{
  "n_layer": 9,
  "d_model": 128,
  "n_head": 4,
  "n_kv_head": 4,
  "head_dim": 64,
  "d_mlp": 512,
  "vocab_size": 2048,
  "activation": "gelu",
  "norm": "layernorm",
  "norm_place": "pre",
  "norm_eps": 1e-06,
  "positions": "learned",
  "qk_norm": false,
  "attn_scale": 0.125,
  "bias": "qkv",
  "tie_embeddings": true,
  "parallel_block": false,
  "init": "normal",
  "init_std_qkv": 0.051,
  "init_std_o": 0.00849,
  "init_std_up": 0.051,
  "init_std_down": 0.006,
  "optimizer": "adamw",
  "lr": 0.00163,
  "beta1": 0.9,
  "beta2": 0.95,
  "weight_decay": 0.076,
  "lr_head": 0.00606,
  "warmup_steps": 555,
  "schedule": "cos",
  "final_lr_fraction": 0.0,
  "batch_tokens": [8192, 16384, 32768, 65536],
  "seq_len": 512,
  "doc_mask": true,
  "train_tokens": 153300000,
  "steps": 6392,
  "dataset": "wikipedia_en"
}
Each number is 128 + 24 x the weight over its row's rms, rounded and kept within 0 to 255. Layers, rows and columns count from 0. Numbers have three digits each. The size before them is the row's rms in percent of the matrix's.

# up: layer 4 MLP up, 512x128, rms 0.114, rows 328-380, columns 0-127
# down: layer 4 MLP down (transposed), 512x128, rms 0.086, rows 328-379, columns 0-127
up328 116:109146102104125118110166150143101119128124151109113143138179153122160095126129133126176112134108070156072123138096138096138146102113114075122140120151105119140143120134174126127115110125140135130084123158115148183093131138129097122107111137070128097154138163151142127082100148129141111174115098156124130140131128099115161113137106139142117107113106132132091065111125132144154123078170
down328 139:139102100143135122118107157117119113133096112210146140146128113121128138137100093119153144141111109131144146130092152141124111108125143133140168181137098179088125118098121126176136113139148130124157139136098129103103109123117164122179126100151099095125084112148153162124123136141132122163123158128126103148100106148110145099106131150116077183133176157114081110123093157090148154138143
up329 105:118113105115118093111082135112173109133126161144130149136106111143107180157115141115097135101108117127145119150120126127131117094098118080110140103150108161117123148155136120120152105126112113136133129131150090113130140153144144131124126117117134124143059134147147105124101100123133130149158196172118077125092125097111192069087175151168131105109141106146106095144167139124113149148135
down329 102:146143150160111158180107110128108169123155094150163149089119105125093099110110145118124107132115104171118134151152121113083120101125093138070174144159136103106156126118116099100151102144145122112128115121118166093127081133125084152091135141150126148129116112138121154127122195104129142123140128137151186157140136154133062112143153136130107139105137130153153101123150132163109102123142
up330 097:124145128134142115087123119087134132142137165136134132129142169124111172165125157146121132167138118143087155155094161123126096095110125117150155099143092095152157131155155107158122156110163106126146111133146153133075103145089107136101130167101146107135136125110146127108109142116119071160118145101166147110147139112132149128094125116120139183116094053126102115137129116088089105096141
down330 095:105115097146117152109169121142099112125080132148124157088127144127129116050121114133137151101146114103169127123127152113120102144131129127112126165129130156111090134092148151122113106167111147133153140097139149140180177160155126131109166114135070144114081131177107110129140123107140162092115081150122125137140116119114150162138111151092150112107177133104151135179151117123129094135134
up331 099:167104122119165119145109082149104124116130088156142126088131104138106104111141109139111131104100106125143144123172191125105073110140112128132084139088093120110117132177145102158127135137114159118100135115112138187137102100103149157101164121140110121163134139140156141101181100156168127119116117124177103165126141166116128111117082128120150136112091128108151103132139143154139155123103
down331 087:123146107125111132153158199134161100133112153132139072159124134100157133123104160088081177117138156159163144168131093143113148147119135120109115130109143102117156098099123106130104133154118100136151119148126172036107119125112157126129132126125103102127143134100127176125142143126076130131145174111113146121149127129127091148162111108130134105158114140126173100122105123122120093131130
up332 100:099112148171094122152094123142145137148100053140144145084108091106177113117110129125135128143141098113145104129120159151123108118170124155121154127146103129083111179121169092097160117121132096128130123118107090155130108133087132111148149148134118125142116120168117166104124122117117136124140171157085158140106103150143170124133118131128165092140132176140098071119130101154136127152142
down332 095:127112140132125166115133128111124156095135095104077132105133121113131084105174162119126150106147167158125161157111118102152110116086132071136151170114129142113123137120194151138148164130121120124152186172179113129116139136098148137158128155083113147101119114123108141119162112130160110110147119102072133106110119110131131125126139124084164145097157139139136102148148098121157096137105
up333 103:138124149116103132116088124117187116142131144111122143081135144104127119128123142108180193152164114146083114117100177132132099113131114099136137171177138140141146085124125130174132113144140127130115145131137097122111134120097143111141116151095068099132119141144122150120165129103138110124118137099111134165134124085104089153144115158140097153094095122156119117141068127146154102077144
down333 105:163046095119118124135114098115117115167138131150148057092159114143101139130184164144119163163115102147146119096147158146100105164143100140128121089129156166173138178153112145162085127143147134133138113134142097125143114138100115123135110130122124126064155101144121131094163137135138117118108141111131093139146120138091148118083153121135108145115153134121121119135115141123168120137135
up334 105:112125166147094142113122166090104140118135140148156143141125160130167129143117097144094144141112105101113127142162107143129067144115109129140111145161144129161162095161180060113113114140103138144137115145119144143081135132117173123126164148105094120132152117131143133133119103113143081144135102125124153149114127126166165088123125076121143148098140082153165084134069112121116125148139
down334 093:106164142100146147150125137140104137088151130091115167124154121130158115154097099140114098095143142130144125111120122168142106140073128116126132130097130152165125108100138162135127106180141130135133108089168098125120108149137068135166116114137095135150135116113126148124094123124070120114129134158138154176141085097112174117099086125135163155120090133154142139137108128135197150098123
up335 098:152128136098091111152124129156109123160100132139116138151116111146163114099100128154156104135089124168144125102129119128131138105092119146129195143172090071111121192118122112125082109160095105140110133071162141127153133126146154122104127121127112130149117119144119099134131166130171106118151111152135110156111080129147135149088143129094126115109120141102087095091129150098150162104100
down335 089:116136103096127113124136140097144150132150125178092145134180130134166125110122151131154141159091143084120148132133132178163136090119145131139118114096126099119159088135142123153138135121132165112154154116116105144123074089116108119092127110108131119101117140115115106151101101133074103132128104101171105105167170180104108114178153103115159157129133121144143182137110106170111141139125
up336 069:149132108141081123105067154149158124159124153150099162112093097129157141183182139139120109139115100141118127100109127200142157088102083105108114106141131106130128127092157127165161123125122112114139106127148132109126136104109100158139073147144157115135086104103120127141149123139074148147131133162162118127125156110108158125128155151115123108099100082150106112113138120141110103144123
down336 077:125096084120134185177151121097114071103155107146138099125127111140131119080101152152151169161146104095129119167117114128139140188165160111136125162125127156091160154139125160137157105122121126110148141082102108138154118144082117125088182111117111103128171140141076124106139090147151138091121136157125140131115122131125117152134115129105147085126145124124105141124143152146117094121133
up337 115:146129102079151129121158109115131118148122088119167137074130112110117087119126133109119149117148100120150136087110105088177122178113147154120122176140146146120107102141109087117095163141166142115078111135093119114151138152120053091146128122155153119144112156075129135135136142129093143087144155126162121115152113134161152131141099120151108100148130122166130126141111116142102109097149
down337 110:138074171107144113115120123145152124144106141128079135164172095147107108097142130165109138110085088086119145167113118106117116173112133114172110132179113154108115122088149155170143104102158137132114100124146150105111125110113146138114154117131103118144165152146123090089121102156148127130142125167099140131132124137166159111134119117084110158152168139085104131117106116170155116157137
up338 113:144102153153090152152099138158118092144129105089118152114121106096113081135121140137158113107166122113111085106112168126107119129139138138134137152136097150150142170133088136115114140116188133147152096117175078141131157060123127105133118122094111091143101121127103117073146111157156162101106141110139104124092125106121101142105168105155143138103093135157144136150115129103148131126160
down338 094:167142127118126144175150130093122143145192111143107167171150140082125170120140171123119105112121150075145116139084106132086107153131169131093095109102126126161146160124124116146119125124123099140153113176109174121097101143139141122110093117108111115106138095141112115119168116134166136138110117115145129149118145164126107134132110130176135145104151110151110153134066126137125137115070
up339 093:168165128128119131102129144090142133114122088146113155073127142109151170106157189122118141162083083160120147096102132160158125156157101138158135112095122162118113138170109125155108115108153160114125153137140132137114131099102125105133120160175150128133128114139121098112123119118105144121139099114087121100137072094141135128141107127120169160121118135157149136108068134150111107123073
down339 101:110189110144143136123132114104148131141182127143132129125110103132061102100127108097163129122165096063154127136118170099139151122131129132099105110162098148090147147125179122133106123138091090135125145146154131160144126105142113125118150116109150158091148128131132121175143155173122139108127151147110123101167151109096108109131137154150124123144153141137078106149152116121117082093168
up340 108:168118149085136116122143108128089126144115163154119136144137116134128115142158125130086106111132120117105156112143112045137167106124134117102113139145147150151163122134081115155089123109126211130066126165152130161141139109134114092131082120160100137149151119126108126175152120141121117150124090122161117104154156102153134126129126102096120154133116075127115127119111136117078137128114
down340 112:117174137155139113127127116144094144161180132075151114108133122156175133151167113150148129141114101123136091124136138109129130183105116086136176109101129086109128132121145124068148117133163088128100106123157135146123126178117134154085107119154110127149124178152132119135136128117113163182101139136102094097152144122123177109089095130140126109106111144126130136123143124079100108142118
up341 112:125109114110118143111083122142113127160107137129120135110098103161145141109126143138109150116143118181161127081090143153172169114132091108143125117137101118134138104129115142136097140149098199145112117121146103158100158110117123140129118087094105123147089099168171128104164117105144069083120133133155098130131144120148122118129177134144108140142092099124132110099084135191116121151115
down341 111:146130154136150136114155115127092137123135137152176087147144150101075104161120134136127115138162114104131121108097156138122151153095161107128161126108125144157162118169177124100167118146162115143128098072094153127097113117124113148085123123121164104148124117108131100108151129159118182078100127161100110113141144123110104133113099155141113137114108076152152131097180135111143142114092
up342 096:132090089134118135160127091119086138091093178141123113133176113107097152135137122105122091132148118158123104117173158123103107134129127114123099144135145157172105149151118104132112132053156153133110116173140134155097149159121114132103167114117167157156142128105135127140138143122160160116104134138151112077135099096112113121133145103076135146114135085181145137141117131087143116138105
down342 103:125101084106106149091110150179130107150133134120130125162087139126150119159130171145119125149108127174130155126158124109117157089141145123093088159104148130172121139114127126109082145140123069144107165098111125112118132105173098135145099139094119122121127103109089153133128101128099120139186137106131109091089157109137095161137102142118134158142119117106151099147160132160155165120169
up343 080:125161165117117123125142115113148139093121150104105137132126167132144084124158133112159109160107080181102150130110127139126099117120117133121137145182135122133112125147126141129108091092165104127107094132146146161117127092094109119117122133114125145155140151128134148085153161115148108143135112115093138121109131108156181152117092125099105162124155128162071097097103123111176091053152
down343 073:144091112110138137094140106142136165138118122148120042109136082150104142159131165085109122141124143095134150122128112120119106101147153129156109125142137127125130118116092106143126145114133138144124142122120161132134083160137163140151148147162128151051088146098116135130152129086160091144125131123105152145132128123169152110128142163102095150173140127102111183164090127153155134131089
up344 096:135142141102107125082117114134117118163148096109137127138104103112113097106167165120164171127158088149145103108158152119084142139129131102125096151158119118146142091148123058178124096067090176113130123142102132159106120135104088157124127113122117091146119138111140150149134092118151157117133116129144152141087144157155126131127153118166161128104139136137138082150103113161124167137135
down344 090:170131129129137098126141138118152129143149139168161115138106114144155123097134186098069151103104111120099132133128079145127151143124103137140100111144133163072112127133162110075135120118132114125138121113080137148127066125080156129174131149171107133114127095126103135156129159145156116141125119086110106096140125135128121146172124104152106143136146105150118176154163137106111102175144
up345 087:140132112107147120134142157105130129125103120157150158122146156076160157094098194120121138113131120148152134126126122122121125105153116149137170143152140069118127175102122113148112120173130080124105092104147149117144164167132124132121127117118092123126119160127142130135089126103101081094134133142138106153159117122087147154125139077139127052131110123173108099105119095113152100104154
down345 084:151125191123105121154164104162096153155154081106132105140151116147112095107150136126128132129138176081171141120145121129135115141125159143138117097099126149165130086122121176142135133093129104127163097112157097138182137123098121122119156136126124118096126123117133072139130136126134114143104106097056145116107158145113115139132144131123135133130153147156168113133112151054098120124162
up346 080:112113147114126119128136106123131115138107112113162155125178149096118111104127091132129097132136112138199108113121104105148149149101121069150139149130127178164137128125123108174152095121145165146120129138113145177168145125140094101157113123108101153142121119093075093104149140135099123144136120131135086103147102087112133162112156111146117108100134134140161078123077137106150171115152
down346 095:118122091136149139153145102125123143123145138147095126170123149174124136142111195133135108119124135091092091159087140145120084118126137133107094145140083138161144126131179113108128117138135087102099137097114117151118128137111108141166135149113147127031130149135145132170126152095166149117129093151136147111163140163111150124115118151102168098102126086106140115152131142137131097140142
up347 120:156113116142108112129126113068137101125134185111160137065148133167105144154144089144125113108126116091099094129152122130092107144148130094114139143143110105154160141108130149119088136087178110142117093091153108121109120133096111134122174101089156125162124151112184150132136130146169077107106135096154119105120114157151138139113119106154136164106114124130111140150123109097110106157124
down347 118:128123130104110135112154161134110115134092135123118094079125148128182153159125116122133159144109126150155106133122140134139134105147134178145146157117099115101138159130125126088130088172083146130133132125078164180128127139154152174154093134138123109135126136083071123131144116169099120147150176098102084116102128138075119113112161141110139164141068109117135125144144122130135161113137
up348 076:103115110127123133141109099150142120142110095156153123098145107122149088094115129136096122137113102127154150090121138147155142126146124152132139125168111132165146108085128115118087126102141169110138122160146107173133120091097107110147129139137109178147139088178140140137179155142111085109112125149120107091105146158126135176123151112127139178133168148112097080061132133137104167132105
down348 069:106160133119123125151164120072132100145112144137139113126157132136103115135140122125118134088126131106128153141146174095122112166129176150138150120131165152102132109173201101097133162153144120106098161129123155095124120112092167139154142129169139115051151120111138088145129148131159153117115088160128141099144100102106106113119131102133102120139129117130124121149129137093175090149091
up349 098:145098119141128104098180128070166139111111101152141139064131149074148124129154151096128104149112138120122107151168125075154066129158116116099137124103080126119119135130113145131139145109198153135133107124130091142152128127124073100168129120151121130153147137155125067149122145102129102136109126128133152140146106084167109127135160117138107132135103122138101126129137126114121143102152
down349 091:133159140106155112128107147155139149127108151114079095158134133146126151120125134112143147135109129115114142138059080160128117116132141126134148163131129111075102144134168099149135111126088129086181125140138124122164106143121126173111114134131117116146156133126159128110106140157144123099114098140101083158111179164183128123140142084109133122110098083151101161129135132180105172120160
up350 112:167114106096143125137106091120104126121121163159128132133153155131081100124158116142148123131100097159145102103118181149164105154126102131128118113187151120179150112147144150104131153110095100113118095133112113118097122116110126113113105131102108092149125178098163154115129148145115128117158147129135111103101144131122179102055099109129123162111159102183108122157136134127141121107162
down350 115:134124137128098128142090088115116114171126142108116092085101169134127192143099110165131129145091155120122139106113074158139178150175121067112167164139137149139117154086100147130087133150130132135167137157123094131129129132119114119124116114147125137143099131140140143083109121111142100122150137080078141094091151127119088153136162138134122140123170114120134121127121139142162164124148
up351 100:154116117116125099141131114089144125143130096157175136098118131132076157114150150127157131157152103151158128091130157134152075150126133141118140118121107126120134142101150148163147143145185120119093099097175128165100124100121138133119141097161135098141147123106102116153138179147093118118119147096159124104152121106114129136142119098134144119133059112154116113162112120101097100059167
down351 096:130161154107114129131126139131114154203136152131146125068137126130117155150116130137123123164115138111122147117127143143120114155075132150130109112112144145120137136107136159194099119118128122141134128138151145142168179132105086152105076133084130116076160099130118101133165138111089113122117160101091153080175116140113125158106139154105169140108098138148116127137109125097091150094144
up352 056:152134122142148068116150122153123187140124115106094141120137187144140109141120136090141114107122128151117167076154132117098137149126092105165122139123157133120095098115126114137116173119140107189135108139131131140133089103174145141119131167108114096148144104127116124122146130098163132140111129113108111123088128137121119105127123106146092148180144140148152146125153030118146139105119
down352 069:110133143120120200140114122116137053117165127128129136135132094128117124117117149153139116176128115128131075167110108114145100118147144128127150117136093111139166144153126128109128114128120127024108158114126138137116165153086119096124165095130110157158132153137131139128121128127110118137118123114136136123190123119134137147113131139137137116075138132107116113113112222128126140147122
up353 111:162173158077154141136097146142155129117102135106110149133148178138156123130141151143143137135104075148078154107097145111140121114098115103136157163120073107146165117159140135105098132110164120130113123167147119131096105139104093110081098132087129147154093170127132109090125160117130130146135100089132126128123103101129105124110103147135146122112150141128098085125125125115146095062130
down353 107:107076104095161124118142199133124133085127127147133115123119116128161108119124103129103151135126151131128154107092154139164147134155150104100106168115121149097104120083124109160130153130120131148118138124111106146116114149112128181143089156157133124090148121111129125157131152131108124158168115134118100155123112154135080130125083105126132094130084116213113156136165144129160162091136
up354 113:127146132117135115149118121140136135080109141155099139140120125173148114090133100148145134147078086150112138127061165160141109102136098126151120138130083105132122121167123151125107110129112118120095148112175145176093121141121174142142115152112119097148110119163141107158133158085159095143147097123135125138099129125159170127098121143107152159116083118118098070097134145120148137075132
down354 128:078080144136187129125125147133136139125092140144151123129152128126163115114095136094093195113112159119186109125117104106126154102128146081146117146147124072087095103099088136154132131166137095140141135143133132119130117125111102127159116134163153104135150105149109119134097129153122084115138159134147087140130112125141130101119160114129165088131090112154140119157158140160110172162132
up355 072:121101121140086150160150121099068075165127106184100142114115142129125173122084144119148141090138153104105121132146104089110107123137154137120138119113059147145112100136138137149124147171106121128137082144155081128126149140115100146149105123128135092148139128123140137122109132127170128089086138119172104082125099137150153082120105150153108121106094117149152118148134102141110124144098
down355 090:129116121087139123120107155135156125098134110141116114108153139117133111086137155138104142189131103137120141164099109181195129117118140139119110109120121103129159161119141121135139054120116120122141143113111135106137130138133129111154105077111112158142139160134104101080134109169114119137138159134094157146119148108129130124122112117088167102123142154132049095146163147171147120160169
up356 117:131136139184098134107138146096121109127133087116118135137178157106154158124146132103150099105145112112122131100132159095107128082121116148165069088133129167140104126129144139146119095086138110125138154108149120137112152138119155130129165110102109106141123161139164114124124099085127145107147159116095086082124093090110176124149146139141171095136131139182119115152161130104123122183132
down356 106:101121101163173127146143110076165133100121086130107102061150105132111126143153120156089138152100143156116129107148144122088106128156139113125177140188128132104092105177130113122135094141181154141157090095152126124162135118143097141102080116149107146122131121121142127102120111115121108150104132173131135112159149138111165093128129112123148159130115107127126134143162136155165133100151
up357 095:144103099154141091087177130107111115111100105107145122103172091108159087138148146110114110114172124094117113117103171129124159093090114109142117140161117156116123134135144112110171137074118147118136085120134141104100149159116135137170140128131099140136146122158165102138097122142162125152121152140121073134148134134136168136127122144101137172143152156176113093137112118117071160140111
down357 088:109117089110135112110114130128118146126137136114144147158132154117117127134142136131115149138169115153151100144156120111128075140121137157151113117109112166161112136097109120126099164100140125131112103161147054105118128128158099161119154094114130162118165088141119090120189145110110179121162118103126187137130149152127168132074122146113120124170155111175140093156114129108128118137079
up358 089:185127155157098133149130127156142152132091108163128148137146098121086127084113146136114132108095136122137113093119129127161153141072117167123154114166159134144101148103129134079100094158098125150129120107171106111162137126100161122135115116127103144139094146138151126130132138100143094104144132119127102104126141158112151076077085090130112078126112115122119125158114174091085136115134
down358 094:150103148080105126112147188126125125132184151136144167098115169110149139108130159131114097125082122121143137124122133134138114100169147123098141152090089098140128119155149144135087146090129085149140150137096111145124094147108131081120133105146147133142137146156106150154121165110109128144066135099140086113135109102073140134149132126120164175138137107120088124149127149119138087155149
up359 106:128130120111118105118076132116093132123121152159178132146163124141156105142123116149106125134120122080128100104083167141134092076175106119135119114078132147160134111165105124105099157109180094134106111151154138132088132159135155148131113127140110109143121141127121126160127140108160163097147096123178139113111113121111122121116150117136184142110168113170125120099101128099075137107088
down359 102:163150163122141110088110107156131117116097117129145107176109157112121145142091096107131097140122119143088145130069173118143094088085102142143154135140157165172109134127123146095137101140163114155112138090119126085146149124151110089193118128164131127159118149139140135136114127136113135096095111139111061131113145134119120120111129117098104130153146143123162102157175144126150136134095
up360 091:124125137098098140114116127151129116174133096102093138106098121137155129128121170153166119155129093132158173113118141129128163120154114081107117167107115122109119140145145160169119129155108167112065116109154130159109163118085111114110084115128105099153105123111126128145112151127163118121094084156126127127120163142136151132168177164097144150122122108131137107107083129184110086106112
down360 109:133158133107175121117119123091141132089136157114140136113149113110140137094151101125131085116060151160127124166145106091140121058115167135147123119138122133141128141138144067110136128125113123116144146117101128154140131130100123127119130156106138155143148152155155091180135139161107113144101141127129122127141109104066129133171131137154098165125071113192150138160157115091121129105136
up361 115:139150089102123129152176088106148125132114115152143120098165117108087093144157153106127121144159071111125119110121135124148099125121101137105097152150137133167142109130140067140080122118123101134044142158152158153067135174125114114093137129131101117155134112120118147130161143142145116137144101149105095103139134114129129169147112107123116111134150141178158115145116125091147137158135
down361 121:123183092129150119123146140148127138104163095107099104117136160128102124112165122132125123108142108142088123104142139122085160105123125111104115140086117130163144098146129146116099146149158157118092139136132171170134127096123144153102130136089105126148160161128109114124154101119095120097106099137160124160171134128118085153224104100144131132123121094132122139133146125169138086136169
up362 065:104151111110164093141143126112107114119140118142148163120134136098164113137133092106159130130109104139174127119121099080143145163161119098144161185120156148119110125092118093154147092140147134157107107131121106197100102109142105097141151133108135118154111115134115102093149123090123136156142155163114090125092071099114142131122145087173112121153157115151130095094126115117131169125106
down362 078:133078132159146108131116135096111170160150147112120053132154128108129130093069099137134123132125168142125116126132132101145139158145141164192123145136120131088084108163135108116119133142109106148115119134151133133161128149160123105147145118140118115070152147159097102145123144173123133091101090071120140163148147118117150090116141178138124140137134148112155170112119108131138160129121
up363 083:113156138172040133108082143118120133133139121121124162126099118158149159127118148118149119107115133105122111115106120108137160112146088145100131128142127131114060165120121128181104116175144119113152139128185096135144154118119138121154109114114117142136091094121165138113114110078127106111125135112131096143119101143176116138150171150136132114121062101117154104091113129160133110143107
down363 088:117111081093201105172182102122104113156109159145179106102126098082096131134128139106117136147118114138148179141163132117166096157112144131123106113134138127119173101150158105134125112092141096129139104168130141134133089092126110099127131144120122121138107129138096115100172130104105148167141141166118138107120117150165156127153136124132113150108144137127105111142135157097152129151072
up364 102:152116141154153130120151148102097112110102100133115150126112125127116107098153123089163103163122090182083130147117152123166142152100094152132125158143130096096143126159140096081135132114147156132119109148086154153088149134091163135141116133060129133130144107134127135084124111143110117131130155106110120146134127119105120091134124110140128155124120095196116112162115122160112150096198
down364 088:121150142098129119138133136168106123106116154098131109135128142172161105128152166137118157163144123122125125135123088091165110097143098148140131079151109118159151123153132125112108138082130122135154065135098089151113118128122116161105146107166154089120107127124099117128137147124123151179151128100119164140117108130083137158122144090122127134142104103137153087143222130145121098132092
up365 100:164083113137118110140104065091101117156099165164135116111112118141126153102138114118170119136153119147148124135136157111125056091101118107126165132132121109096141108177124147113128158122125165150082127164132157130072150146140131114137142130088100139167123117129108101115154119099140113137126152123112099138118138074143181143123151141116120125124178135132090117142135143095122180138134
down365 104:069142156140123130177152178122080127048135096127150116160117159106139076154118125134108119129156159101128147135095138093140142171124092112132129109107147144140132137132122137160142106126129120114107120169107179135104137162130156125135132165123136123136113123134093152112082173129095154129102133103144117147148137124132123098151147118164096115116112135109160097071151128129118100086125
up366 102:149129124117129132136111115126172133140113112149151129095158125131106122127130093143172166131102117168186125110124161111130066119113118111112143127093098102178115140136163106112123094106145116140156123117097099176132125140130104110105140106106108130164118119078121150088135135117150123134158137108114096155105128093094136145073122105107141072118153144124138065156165134093151153144108
down366 100:096132114106148119161188175099091120123120129104142080116135138142175123146136101092139155190121166123171139124141111104164144136114143111125118132137156116090141131093155140136151116131142123139096079112104107105162103112146111116147134129180128101146160166115115141153112121127104166128116096120087093123112104115094131101161116124183147125139140149124128128135163127160093092122164
up367 103:137101158165111115119165136130077119120111118104128134129110142093055146125122139124133115143154077108141128083106139131169120129071134129147106121187133050127122120124148129110152147090100134124135129093116151149127129106120140105169137124112124160151146136108148123132147106091113101137109180103118097109138126102115180116122130095152157108117142143118114131157145113148110148112189
down367 071:134140154156149139108137148102130131123112141134125178116130153119130154079111128067132145087109128157124123147143169102138129158145117134124150130120098130119132149126081127137132139171103151090149131120160138067132127142116116123131152152093121108172128107130143117096086094180118147136116139128113125100107102138169113139099150118117122150108094189121160120093171092140180144091172
up368 125:123159142149096127128094104131131134152136089154128151117117134148121144149143108124161141113141089132097086108079152111094139112138132142130133105161154160120109090127160102120131123093067135112124126091152102166100136156118169106161136103134139101144101148132154087099092119096157161097145165115131115143111079143125126113100164135173172135120141148196128106147110133157147139113132
down368 120:095115162129146143057161102112131105120125125128164099129121105135105156112120118097121113158130142112119156075129162104118116142149148109125147141156161112140103101104135136100146059108147118142129106104114109109097132117142109111147162145120144123164090166156152108134163120152127136122149142111157178083115161142109118129159116103159192079122123117154163115109117122158142155160139
up369 089:136080041115134127133111164155143135142111123160129139109149090134120089139120086144123135148140134122159135109131127124149125144096112135113127123145124124145140166132177131109140111161131122149108088150152088140144131123123120127120141109074107128148083101146157144102135102140100082145142109157146112154099157087059176120119123080128088091116137087122109107117158160136128146127129
down369 095:113143098097104141132160137129124128142127161089138114111147114136112131076164137142141128111101122143134144134095094110113139137169114109094133104164094151111124080154091123174126120145142113099185135129111115089172120168130098132123080158165165132158106153124159134126128128126155117102127104084134118122146162138136135097122153135121143149092091162156121111163139149176119074114166
up370 087:120107133124133130102135121117156128156125122157187130110126103122092127092139122104154142101116126057182143135190112135127127136075111127124118100120124111118103187144166138167166066126102103133145097168130135150131111122108140142135153141109105120136122136130153121150134131122116112099139133197106122102126137137115194125126153180144111122126147135102149116100114133131087134160147
down370 085:089134145110106125089157131146107140152127141104148153152116135119113135134148123153101138137118121139056158119107149119083177145158093172134077072127122141130124076130154108122119166117118132120146158095122172140119122134162152139142101100110118164114151061124138141131144153167133099146124125124134114167114141152132077107095132122115089116164157130156107129118154144125124109102165
up371 102:127114108147142113110128132136110137144130137150172124103136116141087108137118134124092102157146105167151082141107180135131100121114121108138158114108130172164108143169161062107131127096166178140110130108132145108077117130140103113108145106104140125141112091148144148104159076130138133154117130094124095132106156134095178129106172094099151132131138073155116083115123148134133154138128
down371 104:168100116117158129151183130123113125136128091126143146159114116154113131124127140099122131130162128056157125143122145079153120128122134173156052120095127127075115115132105098114144156074146119099160127105113146101153129159134115136119108170192164138124114124109151120156134156130146136131123140115128052135148167123115096117132123153123140130097147161106147116143143125138107118127123
up372 125:133116175123096119093109149129162119156106148124143149121125122129111130114111133120142141085058118149177140115111159149078139132144119108128118098129108084098104156131120161174121114154137115127158147087167137147114145122129134126108161102104093114146127103187126134113132172095106099057136103156131082184126134148102135138100149156106151103115142140115133099112121129107112131126142
down372 116:133121136131076117124103128105135159120107120135134090110171118168163124158096109063163112105119127134153134138124135137069099112101113153142129182158151122120125169146130151125119168113105147122172128136172114162113133089115111101089141123147161108158125116128112116105113140120119145144099133163161122127130076119104135144095153147144116143116171132087103135137179142143072120138149
up373 100:104129111138089132173077092099145143145104114132133141090120136136152135125145165135177154163125123115139115119089150164126114116146118136080184147134136134128097158114133154155095148136130103115139136140137077110105116159086117115104061134158134122150137182109147127131121213084119122155119119123105125125110093101134142124115122139134134138135101144163106111184123123132146111119126
down373 096:128130141107145104156179100131098134107122148122159131096124139161120169155116134138134152136154125114142145145159118153100106149129093134142166097108116194106149146076137125124108117134128102115152118145167147137136138107151117132089068113123122138110119147112167177164138101152112128094174123122100122109164088075137134104088133138132168130119170115137139087137106137113138105073132
up374 102:147178144143094124100153136125163126128132137140098137117137114131146110138145112103134120111080137127140112096067152130167102098142097148123120137122122168164124170149095153103087106124143111135139134101113127112140139093119164140166109113145084096137138134158096075156118201146126115122162148131101131105109101102156111146111186154117120166143117114130065118134105130115114130153115
down374 092:133136103062157136111114113087183112072108137106068162140113124114140104181124130120157094123153130120126088135098128136162143116135097117146147147142152113110097135119129140120131082150160104114142115145133141075159141145157090143130114129148147130112142127110147116128122196109137100114083162102140113121142131151135134116135100108140127124157135174190172116108141137139124155136117
up375 095:146189113129116134130130101109135128100112106124124133127158178098117123127122162107120122160138102115096125085121112083173107163149121132108108159158120106183119125148124152129074131097163143137110126099154143157157148130133110096127119138137118128152121151140104109109107168087153147108110165145151128085160118088098123148153127082135124107096126144128116156118099125074121128137198
down375 112:136085173168134121116107185133108113152132131139119119126128123109072139141159133133106133127122122154131161114137076162101158074146133141148165125138136118144153146091160102135126143112096114128150110164155103089179115141109134138119128148117119162107164116130075114124100098152127097084150115129158142142137131107139129165109125118051124162125120089142088138110139122117157145120160
up376 107:105107131151118122149114115132141150139133167184136118136128098144060149108112100130134142125134120117167106084102149098145134124075122164138104091163156138112129149176144079108134120076133129142140150148167145169125127105112143145147126128107131103149106143113146088173154152124121103127134151158136103084124139097128123085139165135153132124117104069095110120106151145125088142163137
down376 106:125144188123087137136142122151136122151127135129134182120131119125137158151086155116131090110101121185102128135136122112098096109143091139133154080100101131115141132139108132109122132166109130136116136155127152097134155136148172157134123115125087168095118087086152140110105090101109145150174119135129168148142095153155116147104145120135111143121173144174131133091160133124138069092104
up377 081:136091093158127107103154156138125122143098130128143139115126135112102117090118152077137162110121089158125109096132194123145156121118052136147081110174144106108115111125113125090149133068138144137122112142135155148082164107109162143140120129074130106155146140139125119137112126096130104128106140137134107129139124124111155099157151105108136144118100091195130119124131128150101144109170
down377 051:128145168142108098151141136171169155114096114119097127100130089119119105099131115119170134130130151129131130111166151141117120165093156145155134147114133097078138120110150162163124132149112086174129098138180110103134106110112093096156149147127126086155092105124076127107143122145138117149113147097146146066151158157094143138137141127101127125128140115130168153165109091140137118172108
up378 098:105142169096090131142103089136105141159109183103127157136123078150146104144142150125093148163106108121121123131061136149155135088179124131139116112169149125122154145084153131109098083133105128156119115096130137143148121104110132123161092141158112151136107080127145148168101136076136113136147123137103131107112118124147156182093143161131148155148144147135091105115117134108106131152126
down378 095:096120111092114138169115124106118139135151185116106136156124133119155110132106139112125131105150137128105109154132124078100122131147125112145115158157132125143115086099127105178149091159144116136087128146104191127132146139189127144156129144140150155123130145132122138099152131103131136147181121125116097072124153078102111128142077114073096085131135141132144126118129157165121128155077
up379 121:140178157146119121108149169115171112126136129157144149105130142148137144119120165166132146131100112126130139127061122162154140121148115110104153160116107112169125159105101146117070117134112129138122157084141108118085149135125120103111110129151109097136078149157127084133106155109112127139116119087084081133089133124135110106088155149131127144160114086184086097125106134144148115121127
down379 117:122153143112095151098090100166098117099110137066111156137124144133165101139095143162070110142132133142094119145129125110122152127150164141113123130130090065153138145085105117142124160119115146112104138109158142110136151119162131153078127138114133140139135110139125165136141091121090185140135131140137146149156150113153090178144124073134122098143091088141146132113117151153130108118160
up380 101:141102135128129114113114130126125121123100154100138185110154112109089128135170133114105162119113095139130135128096173150130107088105087132084095114158139120163131121097162106126139110103117099128120104123132117159138127109098106125129129130145134094165111122112158116108148101153111094161170145163160144090106110108111138123103118103099159125135152064168128066164120136089117097124179